{"head_dim": 32, "rope_fraction": 0.25, "attn_scale": 0.177, "init_std_qkv": 0.0452, "train_tokens": 93350000, "max_steps": 2849}
Each number is 500 + 40 x the weight over its row's rms, rounded and kept within 0 to 999. Layers, rows and columns count from 0. Numbers have three digits each. The size before them is the row's rms in percent of the matrix's.

# layer 11 attention output (transposed), 128x128, rms 0.284, rows 28-31,60-63,92-95,124-127, columns 0-127
122:561474466468490510512514502489524528542566538450463484537504477516456465532460449513515565519498473519471515535485488465471476492511564559529446506503465524579435501486505502465519433475539453470482405523491477427530479437520510486596508489450508507530418465512525563521522479569476504458415445448548590506543496476548579533499540432515545558427558488443577499506512476471452490545507
127:442470492494549454457610569517522579492570525500491492582479491441511449505536451525516551480431538542554485535471454535458469497476555521469493520488538451505426448411478482517572451435587554540480532463493471467478493470473487473587471477480503516536503474478507536536503506502530531536527517510509505500547532487442451517578516540479473512491466529497478559416459554491459412504478
123:535524453536527447522513497535515521496491444467501434537524486543455488451413466519517561508467547542544451495507450458556568574496459432581455466514498493423561505448451513531507502554477437563554492430543511467503503496480522471578486498527464526530544488477481465489489516557543468478479497486434391506477498413529464508522501551552463531415505541508515529549457554554528502452484
106:461497469492562468516472469559501409548506479435463559504501504555539491514500471476475523479475449468547517502486545480489455493517500516418493485495535532592619464484476533559442461500500487480567556484468429478501501581476449496481429545530508491544478448431513464515520497513483460523481430527461513503500493509522452565478508489526594458548614535450510453446497549494507549550455
091:477533550477468486457529501510517532545477487496530498465493469515528526524525568440413526504507485484459458481491477556476526457526472413491570466514495461460571433492565500527486505563499579509480466491538440526515528559517514561442418566436477525443578513495481479473459543460548502547586507546454390514434521547543510443513508547518491493502455505541538428457537475557460502488511
090:554541526490437598559477431509485437509472504498548493395541497540464487487489525472507466471516475475497528416510525453556478460548392500540492496471509515522523496556535499433425493525453484495528501510532502558479463481600537537480478458473486465473503509610448467468489501517479534507450543522539499496457495520553481561462449480506505463536491495522507486528622487523552562426477
095:487479528396527483495455564458503442568472517504459454473461452454517526493529539496500432501417472423497508525518536538495506445498484513431528522534476567545493532538561513446488555498511587447470477571438493503557516470525491520417530567551538510444428516492511514515498455512496462539456486488569572473534487534475559432465505508537528456491486465513550459442513547510519498596530
079:517549506515489447482540555465516555462566501482563525566470477515390584458471515497533474495535539512447514476492483494496548492461456430552548492490524523451485515476486476502548576554521469553457506519510589464526494470500594517499585469537422557502530478525456550508519504506526491473496465410466414511498470454448519460530446500511468504485458470440433531572519491462497441553514
081:499490421539506441550466512530449582510449454471433468507493509462480489480570521513505453584455501480526499471547550474499518480539511484468467553520465521487480537416463478500544577480440474493585548512491539578456458478496463436475622477545443446511469509569482527501522559459566456517463507532516556542483458488459449522515514529549489465535463562494460479463478513525515526436547
087:554494471503578462447462471505471462526490470477517485494552555505527506474426595503478514506523461461458510567463544478494553564525467443494525546476436546506550536561517462452516477530504473454503438510569511500503562578522406535430516512434518484426496508453564469497493513524498534457529467497482484466472479476494519529418554444485530481459536500495508510521528450448561627552515
097:442465540539459494529513464463531542398566515552502528507495520501503525557572485507480503527546462483401499558533485496510428433509506533511513535531528486530447497482543518525498515496539519537535517552515487471419486450586459461579496461543493484545509466537514488397452440397461535528546464470507548496448491489480492560584497453452542517558475505465512500490441457504428453508504
098:514485514540483557486454469505466510518447512559517453477539553472580517543495531540552471505463573434506532527499471525506555514591454515507475566488449452468488538474485550407534557458449516464421474464514514512481485512533485508504465531474498470395473494518549460463477508472457485526547584474514604479570494542525534487481577535446519479409471433546502486466505430506497499477539
100:532478493568501587432548546515464392408551530533515478500499561511489509509470511527454497491558506512515505477455514482502534458478484473447481488512567510504481507481475515522496567509476455535532585456490483474482512552509478538548515556562554536562496521470483452500472439492380482441508518452465498491523524485465461428513432521475564513534450526594414564563510508479493456460500
077:394466530508449600507482546428494500515481475588537551499450474561497569525535499483532431526524518524478511467514459499528483448473579518486550452538513544498476483532511554551511496521502500507484497505432458549514459502435538464496487513521485517536513472480427584476501537436481451460431471427469443556486531539506536428526526518585551478436561487487508452571458475475465477516484
092:466496457514456554399486523578506458509503528520510570468516490470545449495499419518458616526567494555535535447489493519457521498491513515519503508467538489508482552512490449453455514467524469439516463522483489577486514529484541505458485481349520476507541541477448566566485579484478494488531474569474478497539521532454478542425522479470532500533494508563429484522499443493517491418529
098:502434508469471531491565476514516442522566532523494471423459445507456489518514476493442556505581434523506508472466526537486496438470547459543523513488538519554437538542496457551437475598541521560520504484444398481476508539543522438439542525441555487497579528474461563494499511506517599489452496520496418530477503478473479542463456546484451490533509520523501493482446508489530544414524
# layer 11 attention value, 32x128, rms 0.216, rows 29-31, columns 0-127
097:505504484542492428563468536527516504477491453511521460485470506529526478578510501485514532541494663502463470477479508505436525481512545522500503489566470403473514480509509513518506527522483475590506522588561516531497474468465475487459517619489485553555562491459596411557465467526524502575519483472452469479568513504444499535499500531481476554445481475532501501444452540476486484469518
095:507529430501509494531486489480445489478489453510461527485513535508488545495480522433526448474604420503473529579470495566545471458440523499492506483516509440493568492534495481586597509533495456473432476485490489453508452532489474535530488529514470495531562494451488495545549546455521545468487473495421449516543500438520484452475442535464503537508520457522354473473562584476491493571519
093:472510483506503535497494459472414510489471453495491523483508485502505446482563505456473528525503475464540474504523516444503532527426480473439536470522500544508482524542457522583437420499515520436579499512516504486532548455506468496596493527522489525502480516500593488417484458494515531489433548519458474523436518523593499532466562422546482524523449596559455470417521528506494525605555
# layer 11 MLP up, 512x128, rms 0.309, rows 0-44, columns 0-127
091:482551571409513508476531595567502518475464481595471478518505451445563486576517525505489538456474486492475432478473491560497551560532503506539446502477472490425506447460401514483530414490535459397518482455448530449460512509523462569503473549511503452451520515466496487519518545544452513487506500526544421484456564484517492479452455462497504517562492507467545474487484499483469471421511
101:507518457417429473478544497502542543495507507485561500512570494511482504417462488438481518485556446528483436601506523539535479562551565516485506497511525518446469518508516523462521434442529504451524439553511528527501509517427490566472602522488476503496567455493515496530451463469496498540417533500478513476532546520427493477526476459442458558476551467570478539434516548457534519539416
102:493527542464453544552494496552536563488480489562485544465481451508504547464488524531571520551501466486576478500478464521480525504540496490604518486495437532510469515479415465432507550501545448445514473557534458487511525514436508517497425482486529510522486498431516443545473552498455440468596527454458516567423577546554566413536473461449469477482490501525480528504443510558524517478540
086:533427509501472483543472547462494485452502409459486472560468530455534437522455562482477576525512534503466523451518502509497569528510492553476476484466514502456482540474388571419454474467513529530463452547495490474473482537496513495443502503516488435438617477505500511575509533522457529496535487445454466459523495515471512571554490502538520586501480429529456432510530546497491513563427
097:491513533550511514589497498513456490443471446503526493502488458464506430458534490503601505527504518506482462413511498506508524497412473572490493477472533557466583550560500494510464540602483453462465479486576538472446458449486504542510450458525501485489470494453548507424488530535534475472509479491544448512493478468536519560503487501485607470481551567546540544411529461505489539539416
103:496458484541507516521416595451495451512537498481552538412538499460562532551508481524506490522525505527445469486493533512513559492559486463521545452474481555435540465562525490482552542509479515493510507547495449458517468449472460513563507483518470551510463514463514490482493468517580469480563517554516514544408415455537521451515473439464562498557527485415515467591540490453515580524438
097:508434463541509542508420508490540493454479463509438458475498564504499529464481484485477514525507552434478509512530495563459554565519563530527511460455557548446480459513518489507446559496508439515475534548553473421487491520528508465471551502515524562489536507442474510540527543477585508638474594480506516520491509527532440476489544522488498485398492535465479468419543469499527455471415
093:471461406519527477513568503478473492484481516452491501462509490458525475535479509471571466540523456418495566460514575521466470479590530502513536456482520440494562400571494434544461480476535501567551497425504487489546469412514502477534489505517479524535617510491498459509546550496476477526510487503492433499506431515504562485583522548586457516476506532516496495499605471494484497492510
096:494499517510541531465449425464452484461499436468533526481534528505467568572487488536525475526518566476436458522504560430502508561537463497564467455578538482527548534521468548522517445535475503489454499486496510525488444416473439482423532537467479559479538515531553466474536497482503503491509507488505493458527519540489560468505564461459490507453572560434495429589564430457519506496600
107:509432517560501443444468564530462517551499468505537523485497513580515597479516437497466488484521405481512474524500500542474470521509512549568471467480550452450449505533470535487460482522598580535576469577445477547471556481516487513506455493509464481471506518449488537523427512502481490525553522553474538482582478442496516447439493437553563472502470545455526518530497508464439446563479
091:500463440494592507540463483528473492496479503476446463435507486518487542474565519507499425494569469466500455535513481562489525505465485550443551447532579504547520530472472492502530487466525414445544472537470509477448493495549469503463520564445506459482549460468510512495513533456435576444475461545491413555494439529451496541490541450496582550425456450552502535475453480430482499420511
107:478447500529516550497530486496499484494441492528495483488497531564456478497493510504450428482498542519488538490561459481532519514503422522564508491509506493484538473456503441454559554518429464531508408601474608473497539513524481496541514528386533544474519512517472428441592513476494466409524481491456554508524553530479518494487474482486553505499454535428500472531587523512504543515608
103:493437553530501479517521462468527536495446528539490422425517532472447524532436501470483521411531509489480500439500516536533516475500532503488436468503501559490419402493482492475513450485516556495577520451531497541542462542490498534499422485520452529519526562457494478477454416526551497423543478503592517504490494486452503437496471531527475521606506507483468479509445500504404604526494
103:537485577484465517489488510432424523554471497574539514490470509482503529503509483473491509518576485495496422440434478573469490528517521477487521469524562511437568514500511482526421516398472487526512557445568542529428534576554487546548479522439413483466502503511544457546487535438486529497477476444502497477564506523451431570559519494466502490509495494488526488536547542433421510451521
113:474392497566552481505487546506498537493541462467528420545556526501542489448434511489515533506474517507530515504460534493489472537505516493557489486485475469463468423545509453510511576509480513464472480579490553481493423553501450536505465491455438515478452586488563531512480497531509493576518500432425500498485574486557519519378495522483531486543454471420512525520463587456521434507464
105:543517527500413542427462521555534563507508488516552513435470423512430525567461558556517490507531589499468491473508534467569482536547506493485494451448412488497471470531494407474557459444453471520496446500489500473515501499524551489500412508511531487489553452447452456438484550497553561548531515550466497521469560452463516507485536508492477497496548477476560462477504559499579477483423
104:499486512502518498528475460508514575480424467449517494494541462475515538584497538484479511455521490535523502532545483505500507533525529550475529547370503459537499526535402516538485513510526532544479488440448519487547477594410502562555526481517504421502532477475550532458524423525476431470472586523510469576555544515539520401525504480523523479507544420477538493464513442457478529530488
097:572497478512446548516426523491524559453475494444471573489548558478476513524508544511428447524505479452456538552520525517538521547482434504495496545485420544489507458535506492442458548506537530439545559491484541468480478436556507525446460481533489530533517500451507496524388534498550439487493561544466551462438527521471515474399488533410488508543454425572533529534509541478513503502495
096:463475465515404595489469526503518447484487439556511420506544486478463443517446492444476493515543432508454527459448499540541518522496516494501429461492434469538510512518508501471492510475440484533503513559458551571512495513545509467498454492481452546476520589484546562484521464486427509570461526557482547495490592448487560517563510494521549500551467550501419503490580510534426487558500
107:457421513573504543502481433503519443484540457483546592493483572483507580510503551474517558440523437509468460510471558477449467468535444505556524435465515497506514469522609553536496543491511550534507439542501504508497434482400482499525476464452511523475491476544506457460569464533482502472586516508520524518523461519512518393519525544479488518536486470484517461502467541514567556511579
096:561443550594509556460521492543535497439531475518486552460601406525469551497534521520544491477513508447411586466525488511516460488566470508527527492507512464488528501442554482509442547527508457502488460550559464442487497494612478540517465477484465559462524482482502541514533534518562510508504487488546517575447524475556509505518497494411490492578433455494453514523514579486524494536492
092:537419512468556490573475545470479555482451491442479484425551464566531480506501592444465462526413516436446540574554487454537554442445443559465538522495517457466540533497538455522484504467493526519539493527490555488487501536400509558477489468484570457514500482488562489503536525516544496534475495521525481506539499534538511482515575483510524474525374522495533494476518450566474523466459
099:504587512502460467475507468472522500509520538521474483516561425513485490450538525485577415527584553498537553536443499568564433455575453529511508481430536477464477523468426481552479572461524562478490572558481500536458536497473487500474523504480523492480473494521532538481509452624474442506508514445552538515557499527469523532575442455529485459552487554505493524467467460513496554523462
096:523531521500504506573393499455522442463435485472484540484493518521502462499499504523460507524435524525474486498449407543473475477533521573501413516516565552467566495495442529514500507474470463553487545490560515514483425492442487493485543448489573489536449471434443494469448577540552536412518561524508484487503510536485507456580461425498519434500504569483518474510504538434505505472424
105:470484516477508500616464522481535448474454484502474440505512500483472521503473578405537541546462447457478522494466523480475522509461453565556503524460510523425482520571457511496471417516474460491485499486428511453571416457436530522569501557486491525427568570476539486563491507507487507429486545522552483508487540523462511521564517517594493550401494479555502518507491525536507485509486
110:546452537464490532549467451550476546563566466427497483485515516497526449448546487460493441458512472557515489485469585548454520546478496445528435481464495457525574466450468501433545502395542518520556487492497487497434559509538531484394539459546509509535571435452465453520537526500557465498530503567501584562486521481468521508477507436495482525502516476435493458476457444493487487520502
102:516506468545459454491384429529479519459529402488577495551492503506498541513500544553521486501531533496466472426606495521512536467466432472529499477469415514537514486389484541531487559529463465407562463499507500442511523449493571537529464519517492498460493487479523459511521544494525503524478465504569474503484512460525450471458462526551454509498575495482589546492450558483516523513452
104:490573474550480530496530574458531492488435489434492507485525456526496456399484532497466470517493503491498452541551564482460432536422511522533477504574506400494530480513561520462467490502605505477472534468508498504481408516497467527444549486491531476471504468450485423481530537527501459564512500426497535441519490539505516566522543513530535602469460568467528481434506478479478484569541
104:468497446464547481542385460527437430503534589511432449567485519507514503425499522469502542488551505535507469484516507464579524478499438583482453500479465600559581469552464543481486538485508544487473529424457481530437439535519476508526493525492493514509553564526497497458448522538524497466512428476426482609489488518496540515514487565493475467548517521490495487498513480467490516441469
107:432467501500494467552471459476455540508518488445481503511516493484508516516533477486540526482514567467542544519567538569479572458534489473549497454469547520470491502506549493528506501504540474561419466492458542510499462432455468539541487456493517493496548583463540570402345507511505521464574470475478471457503509492604410495506484500455522503532534540485550466440543549519490497461542
100:478584444490403462577436505470533510458524516494441510507556538570573449437531430492480504471543500504466546480483544454565478507487513640521519544522447507541521417548490544480494490471556536421479469542491572463495523486493479506517533474478479435469540481449479495476493491520520540476524444524519504515470514555547493503469531576501444530489541502500546508459455552509518463512581
110:511432462476574516519527497450554490468506482509454510553481507519522526498525606442509502527520580487528465495470444449568550475466470455547449479511493515516581506462462531499414474538547472527429526503486494478558387496543425520476523522469513531422519488482523573524528576514530494530466459482505433558537532460490516491465469512477369514535521442511441488483495511500535518465515
099:513507505503490505573454490552503511425527534460443556521530531481498570568490603493547446530422487529476514469560464472498503411576469488506462452542486500389479535428526507485539488450424535503516505475535497528536527533476489488545527477437487577524467471474522429493501514452533543511563457574446536421489544565537536521509485563471478476445493523484527460507531446497504483480478
102:407573489428501530522466471522480425490490467463558496437544457517504497474523581562484450458481490533518524546545593570547459552469539495474512561509454527490507514484491532471476532469502492486484531533603545538502435481500445559475527466533580509483548475512549487431428521531593482480507468523499548499490537504564466538496568516482450526546485534513454483542534470475515563462451
106:502548475552505500426485482497513491504449403485481504518462507494452527535489536475474492498446441535528534510467429535485522453498552491517434473423513460504504473497452537530594511474513533507457528427527539465572478385531544493500546514479474477480497553480540503553468524440536472573508499466608544540478522431539568510467519492545591508461529436525510542469510528538532488485584
098:460515522535477518491463548474507519544468495587458473563529490498533501561450534454540411459485479528459472532497538528503586572556469473534458475503558467486547493533490559551468484534611458511562467501486531426478480568496482514479524380520452498469461458502461506506533444466512530494518472508499525528506528489483520478524439423518502508551516527524557519515490589534459578585465
095:526485547484495501525487546466507457512508431463534450491590478510506503487504595457573574468532546518501505533459450468432544561534420547488498466489460508503552488445581493443486460490559557495484504554524509445493487508564545478478543493450496574512496523505467472466456557517436497512475468494496508438565377503452483556551496546560487532481472511518569499518467480485430462445468
105:453485535513435562521514467416531563507540476453533587504544558575481534513399554530508501466565489541505482518476479491534531518457505535504442524474435535482465472452465489460515413516494562507520484550603544506521468522463492496555500534498456455484543508493446431488417507488545424510528543458522499462482506495447511505478460538448446552505524479549564504433456438501468551483502
092:494538441526453509446483560436532509487445503460553504408535509459562532519475506467448480449494537569516487542505445477533513493430467535570587434555485461526502550486519459542505600476518510487471516524574481492578481466494518442557481500527531490511556528500456435517498526488497452502520569456442464464494499498545540572503493473465459439441532517458506408537511426467520497514538
098:525478518435454570476560459526488475505466474574480510477477528467470529492484508480507501553576583482508495542470569522566467534526517525451447501481538403512545444454499426471465536523558509576512506455513479438425503470468511524472398521475485468474542487494458524501486514482470516538555535510441542490528501567549513525589505490542570543483428494486567580508514570469474535473521
107:500502549518506545461553488503570573500478511537485479439509519521584520544491520492484455545490472485557446522506515558493553508542486522590564413550460451464441415510479474510505528472484528449498516489494567520556423517464534492456527568538498551448532448496510473383511505409544439552536474508497517453512490458518518445443519532469453504489539519530448444532516527452534467509451
095:516438464542518598498448504481534450484479564547505480532526527493529517479473521503462426572525538474549529437480478508550445563481539502452430446564582381502507505508489509508474487493539509481495471503475471541498444526558471472417524489536500445482492528431568515556503522548488490452497519429465541419537593532484494517485448548458521527454507511515429508433503543496520519543495
102:545391493528526481477520515520467481548475538579536427479592508485526541449490501480520502492485457482580546480495468554496511437507522524493572470498475504480501474464414494451479516492429442502477451508523554498515519510473510538506454493494469504516440407485519502420513537512535460465517423447472398525521504612543462502431482490481471562493555549507509542505518514548478559572522
104:516492426487554449508433534500441561505458470519536469509544535509479471567469532471551532499552562487492461391532545540410517504543512507522523517480532429448472504493493536572535519490484482493516537505564454454497522499466529492595506451522505512447532547397442452523522541533477472517517523490485529448425544439548540455540544490472526523516431526447488428437478434487484495537493
101:495477512519468519459502424527465537381475490430446496544550479516467549459476476395449441445471539539526519457467538532520467527485489506563523487518500525574563530452511499461478522574544500519490499492553482502497467488475489490514414523472438577427439558521497493480454464472561514567588541510481523505502507532545471563464468509479487493530457548468530527608490461476493549485495
# layer 11 MLP down (transposed), 512x128, rms 0.325, rows 0-44, columns 0-127
101:548449501520520463486508492518491454561526544525517532461489427546481560560526478622494497522495469504483501530522482495530519446524536489546471493565459538586505554475565514555516493567514471475495492448503542560531505489488437546529399542591494527474440451504537456568464499532455453477492477493491462485495505430592547456515441539509463558483531503399508450464502475507483494451537
102:516595533519550462510465518525526516537546435504499500469484508473486528472478548444437458488489486513474558487548544517449517454536488467532540450543492537498496533480573432481525425485555485512545575463498562497471437493531525470525449474456546477482487521386570508497494390510518492530485541473489567449483518536460460506494535466557444456521479592515550468562460419522469491450469
107:530504472560525536545478527539565542451471457477509521552503499476440527464520501483509522468398466458509445508489517489533552528484408499425509470559528506553500485529482526551491560552487490462453514559475495450556518487510534495492466483532534532515439565429520480433444545568507469514482524482574529590517524439450530419495426493386472521506497482552443454463544471525493467518496
085:483478491495496588526553529446522455496520515541522508450514483509507508564514482497464500563472487542475539494472542466498464464552514486514480546489448484528469446506499502469507523576573482532449512545517462460511546506472443498561534383668470478474469407503489441512474395512496514513482473483578476476603513434480505545483502436465453492511502490512446505506496525452493516481541
112:526483482548444514488553485529498547537488543469425499446467530447496457463482509504433460506473478536455552451467466469461512435514515473556464460566590468448529442500518569557571466455502495506519471543513480479448477526525566475548521478482527517517471516511474479500428462486512604456540560542477497449510570459533528432534558516498507537507393439494465497563495456568553505462504
111:523490483416442516484460521488525498565576523476532528528490474491469504526488495519518489489456464489477524468456472497553627466525557539512513608556480477459459445546437461538522524493488466465536521482497496424522497506521475452537481557476467493520465531509473476489569541521396486515433543547487472475469550473485497522514507524473483558565524496565426491457599549481389509528530
101:515489510459471512514559582531505501566471557510572573450474517510509441566478586430472492543438439475440495501510461573478528524497478484478515381514518485552512501537548540508524512502503517531521501546559447516466463442567414508491506527458494509457453510478443474558486527509556434486491474492520529511546454436521477548557507529494533501573510526453465471529406506460491441527460
090:494490475488491529514524485529529498545481488527533520512537506507447435504536477505480516495497542537460500542587581440503484504561470536460481526530538504585499453514605474513501540516510490534446514427477471450538459444495548526429535492599456502533446409532473530567478542531510447468461506504486477459488462445517538552460415426485510525502566483445451523566570452537477568468510
095:484458482469588523463494489482500516546494555391476472461549533568479500473543452434403509503509499484550414514541493542514450529484504465560552525457547515456540539535539494484448483496504462565502504522468455437401514468443463464502471522505456488542441512543596511422429497495487499443475512525512514529490562553573507487513485498458474461472445468522516558433447503533497526524518
099:532501527434406481529472449526492488518526522497482498466408422459574486448509549522477451485509486509497523471547493478480470477525531491598445465508484546460486434506460490473502490572412539549508461555521526615457533496550492565544438508491484535512503471535501518516503475483494519500516498529470399496487479459490422506493486594546498526491496494503510502552464542447421577469578
096:438517549512548514522503543427524520446509477472492563456497488441510482524472443557446595451422560493490549490473496501524584524568532492563531503516441448390468438522504541514519430549488520502474477529521487500508473474489514465511480537586506485454435480494519497487526523523487483577515488466440538452544517490468478539483520501477528489539553518464431584475517436546494415558454
105:532503464474574482514453530495467489485502495482528477401486458523573466522507518492556543418480464568503456489501517549462506463486510449489499541506487434481570480484538575440558535465531536474514597470452616513557507507554569528524517494518475517477498501484518481403503557445509469453457596528504529450475490482462466575468522477422452505435517566477483532536479492517469506499481
106:499500510496540532543521481551541527484456508523466499461478567456525493479544540502447457509495507497486492469435466537470445508459499507471509650456481484583483543478541483482512568486485566566484578446542487486504547540528548449521483449486544541554485543494525520495468565465485499467469412466464481434573494498499513448481497523468502443531507441519485442570474406497605517486540
113:465542482456493488486490541432514477433460494539554476440478465525498420474481469488557482484506531515549541493475480467464465569511540477455478471539493470477432457497543498482596512506474471485525601508476541528485589592516483573554515476420409481476534507531530528560533600412489555476511496450529498481509517524473515475442522540507560491484534476508538494508533547579501535511562
118:474528531475548506490472488482516480487536509469461470489497436484463495477497513408487516470471510484491510502472469459528566509428522478450534509518517537492501508516524561530508534469484504565558530409567428452524431546535481564457472401491450522556486516457529506453546473553561499501487507540528552489495540516442442593520528497396508499466504426503594497515471463473453434566581
109:535484537587533510488559419486510514562524538486512487516558568518456535511427536475492496491452447484466600530548564514527528457447459526438542506541534557489528473509448514504463537447471465489553459509466491484461519488470468551501512490527520523447531486519455497516515481511433512475491598453509562510484578522490477420441425495629471533463445490480519501508554460545477516510556
102:495523496458516529510463487506487494586573528479492470595505478483423442536473514564567495527545492551493535478479454482461504464527558459496443451546503487414489579509456520527501467580455518534477440471570464548479474493522523464515549538431484571462575586497504495524443496520514489521435529584486486479437565562468462473486540505483457517545503490467520475473532517537402490490505
099:523479536513478526481531489488518517532498475494497468514574468532459489423454524542556445439540522494455494546488550530546576493520458527476443568585521504546469504451489417469573527471449471507484434539559422517457554462519486491483478575474525469535555534537546392571581509538495511529481533535482509546506488453477492451453518487510552508577522461483438516490475520478475503594493
092:469537457475599525494493475404485532510486548399503509437465418555463470488491518433463466496487541499464488490504452491541516446548461485457534559510541461519451563495497543516512498540431427453508432452527436467509440509495468525511518512428501579556473441533473467489512490562472436447531509547513444504513496457508498455506546451556468448529482486483517530566439497446475546534466
107:536507518454616528493470557520461536496472498480485467505453542519608555503502536490498531475490546506463498503505527581564577589523540489469486565535462536544455425541461439525469421515480405477506514484538482572483493476572506544426481453553497485531454512467526463471536496512556503464509580501442507528442549458496558487488438485494486462546486503558476463537476474520505465507477
086:531457438493463536522567521558531461488497475526512459534515559530465532524509468513471583518516488489539506523528496540470471523516475450503479425548537564495487537515540505528531469540501488512528497553521569434489484485500452438393456449528520529534485557535505388460463432514498465451484498519571538555422496514535446511484498522518489491488461432470485524509367573448533439529530
085:470560528505487510454529463498533470516509500493488559517469490471502553456505466528538507457550494435550461463506536491505412561506504561582567554506511508520471626526536469463439462467454491486384495507443498528480521521489498349493455512489475491493519543522491480435505499486522478510523488498503468504507531535530419471505527533494526426552497484539449498521503479546481508528637
088:537472523431498452501473501481589428476486555540575497517459494455533557575522530520481487529506481549495566572551542516492468474413447484483440471562495565462486488443511516544569475504502519501504517502535488520526505544471472403493440516490532529437414528445510534465536486472504529545591540499519466516444483493463464484509556491436543414507446553514478533538512506503443546461452
096:450434433492531526561542548546524519435474510597481506477520519502489426512445501453556594479477499497487488491514494499516458530517496446484559566597534523584502422543488457531536506549592452433486532508460471538516436506486511499445494476553484482535482540494495571533501443432440561495485554485559462499441506546456510485493532517458518504523480509451485462519497512581513453509549
105:523509461438451536510532543424501472518472516489521463523566454520462516539531508549376520538510579519477531552539456502501460497504497536594441521493441494512535440417544529467536523515525508522565516519512436488399536471456450508509495458534438507512447421446494518470527452561524474484485459442513450509559442547467553501433539558526484523507539459490446487516469526538484534485529
108:550582523578505534419495491497561455463503500503532482449483531520521502498554439534441560533487482439476520533466477545497437510514466476580514548548431499475442403478461535512514537523516522501476492584492510464448536470553588468562485447575523495545499427453542475504515516474558482466472480491462529487531536483425518477461509451491431462485505537530539447577557478475498520551469
110:516490542527494520525502517572506562451523523515430485507472465491486458537491538456524538511493478514520571487456492456458525466548475562519503610519508488561483519554482492458488490497433482485480457567514546517550468439573488481508522379500553498521495394524507482469539423523528468455509542442500522492494552456477480421450575524565466481508485436422575489458488540461472485525447
114:498508488446465586535477536459573478471516507412526411480418404513478429561421512505510559490518499523479538537498538446472504535502539482444493523501497551494506458434480526497502491547527476497505485491517508458535447521454471454554498471438513485492504448456491564534469486482398571495485469490484499525596520531464565462459525553567472523474565521478549529512488437534433507510553
110:515481519503573557495487479483518439493480467529498436470571440506506552510479502443445460526472538485534481494472524487489488464510499495570488520440463466512438443531536448470498543529531516498472499482482491530468545525509502504500535496627453403508527482460526515422555495535502515522525551549573547470563441444567541471553458469541535632537537462433462525495548481514479546538540
099:500517519477457486559483477575546491468451512500507487509477515391510503486486531490508496491482523488494536550443504589521527455491455539466457528466429475536422470542479538597471492504521512465529460535491541475476558522519491485478477540438474449514524418564420480543536557538551524574473484514459490531502522527411458521508466516546524482482535434509508396470505559547449405455480
100:583494556467478523483452495495515532477509496508455442421491478536463541486482463601521388515457451464495459463495498455496459457548435521508430543500553486500483505434497468519496489561528538509540520467533566434506522558467492476471486485564560476432527443428553477506546553519531446540523453436556445478502501443444570470466539475535548511524503445488475496445513467522491513431514
101:530469437532501466458470534472518431510516501523521505521513556448510456575551480582487518466478607433548485470441516529490515446469460473486493404490517441514582429474504492537503505473490496455512477498494471556452502507517498391471494490465517492523582492487494499541546557500502563525545540496471510479588553451476537437467528485480544461550428528552405532484475452516488461542491
104:505521512513544425575485490418485451443568496474507492441499457546540511404477489517561421560553504465487475500448442504481434549472533533458487530454526422498489499525503476454508506474495449484461458502513543536438509476517561521530421484432457442514465488546534429391499435521483477435497457494509478515543516492543483522556513496552467465541543532467531506535447539527552471496443
107:505486618516577480512516489507456521515505518512494449494436430506457445474515477478535551409427501518521551500487485460522475545497499513437501493504506505534474461448484469441507500495507473413565479507522517478502433514588589465463441425449460538499529504518486529500520497451470463532527500428432421550505529492418563515514520546537474435494497512501482548442516491574439562489485
109:548512485603489532449520475527530561469515546436530453499516436543496535486502514483525519495588517506499437505487433411499523456497440449507564475537495524473458574488516477502440450614500523523547439508562500446505487519553496511486419564472521477452548548445441470472458503534492526468541510470450484468514584537525505533487482414488474475525437455520541436529503520532488502540535
088:478499509511446459509524566542494497507480535389549563533438502509455485450508509562534577518521493523436517478505471481463560454505482564432511516485470492492508474472554424455478520539511596537494476452525410469491499475428535454533475537449531495515492504464531533482411597534470534487529490559438518537495538509501468563454511503536395483453514459414469469536504473517485483488497
094:467446543457436533539505472453571491548475424543501585511473494508516508520563506522546523473507493552487553571463460511512566417512523512532444499532489457575492425479479530565535526482462460531565508492501480496523563544474509530427544561534465486590448522531509528491522480530497441398463492504520526455461510511541530480467529461505524477563575514454461482603457474506506460507507
096:541488456440531476551462533572489502507547546514503475530488563458481597501476449536452509543450433505455568532556492511581553502530479495468505485565484511533518534538509523510517465558499481459516482438481478512447512496438491475497452506495463433486477447405579587577546501504473507459543497484440485460450491476551508603433485540529506491467503497476411454520450456520494516543519
094:517514459484456505504494473425514473484437496514447438570384555476528485474519489500514436429463511476507514567497575423516469509546584547482440524523505503510456530530531481488429578505521444528501517476484526426439482513495486479502627452612482514538520522450507538537505517508506560480484438464514479514535530496536473512493498499475503426558484448585508514521513450530480474495513
101:595451522546504483467583536512482514529553537528498533516587484507485476418411464535509514542449480433497502478500574577516525536501538546502535448518500520512505473493541458563486522561481446503534581506435540450495534561461495488471496511522437560508479503458490572531498514521477502449477532435523507488468535553506531487495506501483441512517557544509619447492518499568452436551452
111:500549469458528557438565531465399528445529506435512473539507424421493457531469504437520500451538530569504476502559493509454517505513566478508509456451524478434504546519478510487529464499519486567592506501503466506498466514471566511473512532462447535483506516535585574511489457533520428530564517543428454535500450509468478563447487462436463466494400488480473558535548520506540489482497
094:528510440460469506590508458483461470451551511502552535502517475478494498500547532544481542509472467440539483556492553531491497451519542501414546448523557498504529545517525548555573429487482476524501553584436446443539431525528422469448493503449489504552463452535485499560482530474485526445518447589511517514388526461546496514525569473504500469515416511537521465513529540455514484511550
094:540512524401505509496527530475458563525531480459473558479416499452493591567466487468590484559493557504438524487534443451534510505498515439585503488467423504447500507518428495501537503513484498521548516524493437489545497495457486545564463617507496482512510410545531515486482492531426503477511514521526437484435503492460451460507491505494525545549493487488455453575468472577458540522530
102:499491455391478509433511460565492525437463514572536491514418488462496557454491526481472537520545506451515501581494483524423487481492494503517481503469540510524423510551485548516540537596449476428473490390418466500469504465469533509485538540470461486485467523493475574550472512515499505501457502577511489500503546464471472454614516495487476519492488534495547533512485529537566532401507
095:558539481501504478489491528500429513529389483444455462462539492536464557574479452502523479501555534572611461524475478560522521557501498476500536551496521463503553613506577486516499510625502509539557529502519492461437505532498531515519456510531448516485465565492533503471490484462489480495506523533437537477563479473488419554434535444494533492541520530511464467531459462508527527566508